Weights of a small transformer language model.
Size: vocabulary 1024, 1.99M parameters.
Each number is 50 + 10 x the weight over its row's rms, rounded and kept within 0 to 99. Layers, rows and columns count from 0. The size before them is the row's rms in percent of the matrix's.

# layer 8 MLP up, 256x128, rms 0.138, rows 89-94, columns 0-127
105:48 44 49 41 46 26 39 72 61 28 48 54 36 64 48 61 44 54 41 38 48 33 49 39 41 49 54 51 33 53 43 71 51 51 56 33 53 38 38 43 56 46 43 76 47 49 46 59 55 57 55 56 55 51 70 65 66 50 52 48 55 53 55 44 46 42 47 44 46 42 41 55 54 53 46 60 80 53 49 44 56 57 53 42 57 32 41 47 36 39 61 42 49 40 67 57 42 56 50 51 43 44 37 36 64 39 58 52 53 52 32 46 62 47 45 44 65 46 40 62 41 39 74 64 49 57 40 52
105:49 47 63 46 34 56 40 49 50 48 53 55 55 54 58 52 54 66 53 51 53 43 70 59 58 54 60 47 44 56 51 50 31 69 47 31 72 57 46 35 56 58 62 49 50 49 51 69 51 60 45 50 53 38 39 39 59 68 65 62 48 36 59 55 39 57 56 61 27 42 42 51 48 62 39 69 52 65 41 54 59 52 44 44 48 58 50 59 51 45 40 61 63 40 66 41 55 46 44 48 60 36 32 36 33 62 43 60 51 51 46 57 42 48 47 48 59 58 35 62 70 38 62 47 63 45 44 77
094:44 49 57 47 37 45 37 49 49 36 33 62 55 48 63 62 55 31 54 43 59 45 64 34 64 68 55 43 49 49 66 37 31 39 46 58 50 53 35 45 45 63 59 45 49 47 46 38 35 51 58 54 43 54 44 71 47 37 56 38 38 70 41 49 46 38 21 32 51 59 54 54 58 44 48 52 62 53 40 57 46 28 52 46 50 51 52 62 56 59 60 65 51 57 35 46 56 51 58 50 58 45 48 33 52 33 52 49 59 33 48 32 45 27 34 53 44 59 53 56 64 44 38 57 54 50 46 40
109:70 54 42 47 31 49 54 44 63 62 50 45 45 39 51 45 21 58 42 46 40 27 61 54 46 14 53 41 43 60 55 47 42 52 51 50 50 45 57 45 48 62 54 40 50 45 49 50 33 50 36 51 41 53 51 43 35 60 42 50 55 42 61 59 48 50 57 28 55 52 49 49 53 58 57 49 44 36 53 59 36 66 42 54 56 63 55 55 68 53 60 23 63 60 47 56 54 53 71 48 52 51 34 51 46 59 44 46 65 39 38 59 60 47 60 56 75 58 46 53 48 60 62 43 33 57 43 48
095:54 26 29 53 48 63 40 48 53 58 80 56 51 37 41 61 48 48 34 29 36 43 37 49 58 53 45 58 52 59 47 71 44 35 51 48 62 54 57 53 58 53 77 38 45 37 66 73 60 63 40 54 53 53 63 48 58 70 49 61 52 40 44 25 47 54 67 51 43 61 43 43 53 57 56 36 51 52 50 51 39 45 47 57 51 60 49 38 54 29 41 39 48 37 44 61 50 50 60 51 50 33 44 48 57 55 53 59 49 46 44 67 47 43 61 50 61 51 48 53 51 53 56 45 55 44 65 57
096:66 55 41 52 40 50 50 55 56 52 45 55 49 50 61 64 66 49 47 51 50 48 59 44 36 54 55 37 48 67 55 48 43 57 55 43 40 59 47 40 56 26 44 44 44 50 61 72 49 40 49 38 50 50 62 38 56 62 38 51 48 62 52 66 42 52 47 26 56 55 47 52 39 58 42 57 60 57 44 48 41 35 61 62 43 59 32 51 30 42 65 40 38 48 53 45 75 41 51 41 48 35 40 72 51 60 35 55 45 50 41 50 51 45 36 56 56 67 37 60 67 59 56 39 38 76 65 48
# layer 8 MLP down (transposed), 256x128, rms 0.104, rows 89-93, columns 0-127
097:40 31 56 51 53 46 61 62 47 58 51 52 42 61 60 64 39 33 25 42 60 53 53 52 30 44 33 42 37 47 27 63 70 57 40 57 47 40 37 53 39 48 46 42 40 45 59 49 50 49 36 60 59 47 57 69 62 49 55 73 26 44 56 51 55 47 38 34 58 38 46 41 62 55 55 72 57 47 55 44 49 73 48 55 49 47 46 45 53 53 66 52 54 53 57 46 44 54 49 56 41 50 34 45 56 67 40 62 58 47 50 57 57 45 50 68 61 56 38 59 47 33 54 40 45 43 59 55
088:57 33 56 45 43 58 44 56 45 47 53 48 58 61 50 56 52 53 58 33 46 43 48 51 62 46 64 37 51 39 47 57 56 46 42 44 51 39 56 50 49 40 64 46 46 61 62 37 49 41 47 58 44 54 40 56 42 51 99 45 41 27 42 70 52 33 50 24 55 54 56 45 42 53 58 45 35 34 55 29 64 55 57 50 53 52 48 45 52 40 47 51 49 38 54 61 57 58 62 58 33 51 51 55 55 43 63 58 44 48 63 42 43 52 61 59 45 55 34 47 32 57 43 45 33 57 65 41
082:64 42 36 52 56 54 50 61 45 40 50 45 58 72 53 44 54 56 57 46 49 45 45 37 39 38 49 45 36 46 51 51 61 43 49 16 29 56 43 39 62 52 40 49 53 58 33 52 50 71 47 54 66 34 62 39 49 53 88 62 66 62 55 62 42 44 55 51 42 58 42 46 35 52 59 60 34 75 42 61 46 50 47 48 54 47 43 62 46 38 47 59 47 48 50 41 43 53 39 49 53 49 58 50 63 44 54 42 47 58 43 64 52 58 43 58 45 50 52 63 30 35 53 69 53 48 46 50
112:46 84 41 60 46 48 51 54 57 52 56 55 48 30 60 39 57 36 41 44 37 35 53 54 51 38 67 47 46 50 63 52 71 56 42 56 53 59 30 52 56 35 47 72 56 50 31 62 42 50 60 63 40 52 52 49 45 48 59 43 57 47 50 33 35 34 46 56 65 46 52 43 36 34 42 58 42 39 55 55 44 53 54 47 45 55 62 56 67 43 46 41 59 55 62 50 64 53 57 33 60 42 48 39 64 47 48 42 56 46 34 58 57 39 54 50 45 49 65 31 45 66 48 27 45 44 62 47
094:53 66 41 54 42 48 34 58 40 59 36 49 62 61 50 48 63 58 47 54 48 39 40 46 48 58 47 26 43 44 28 40 66 41 57 52 42 49 62 47 57 52 68 51 55 42 45 37 38 59 68 50 43 63 48 58 25 45 62 55 79 54 52 58 50 41 58 55 58 52 53 42 39 49 36 59 64 59 68 55 53 47 60 51 51 39 45 36 63 52 39 68 53 32 54 57 55 58 47 29 42 58 60 43 38 68 45 51 51 41 41 47 53 63 45 38 43 27 40 54 47 54 36 42 62 50 43 53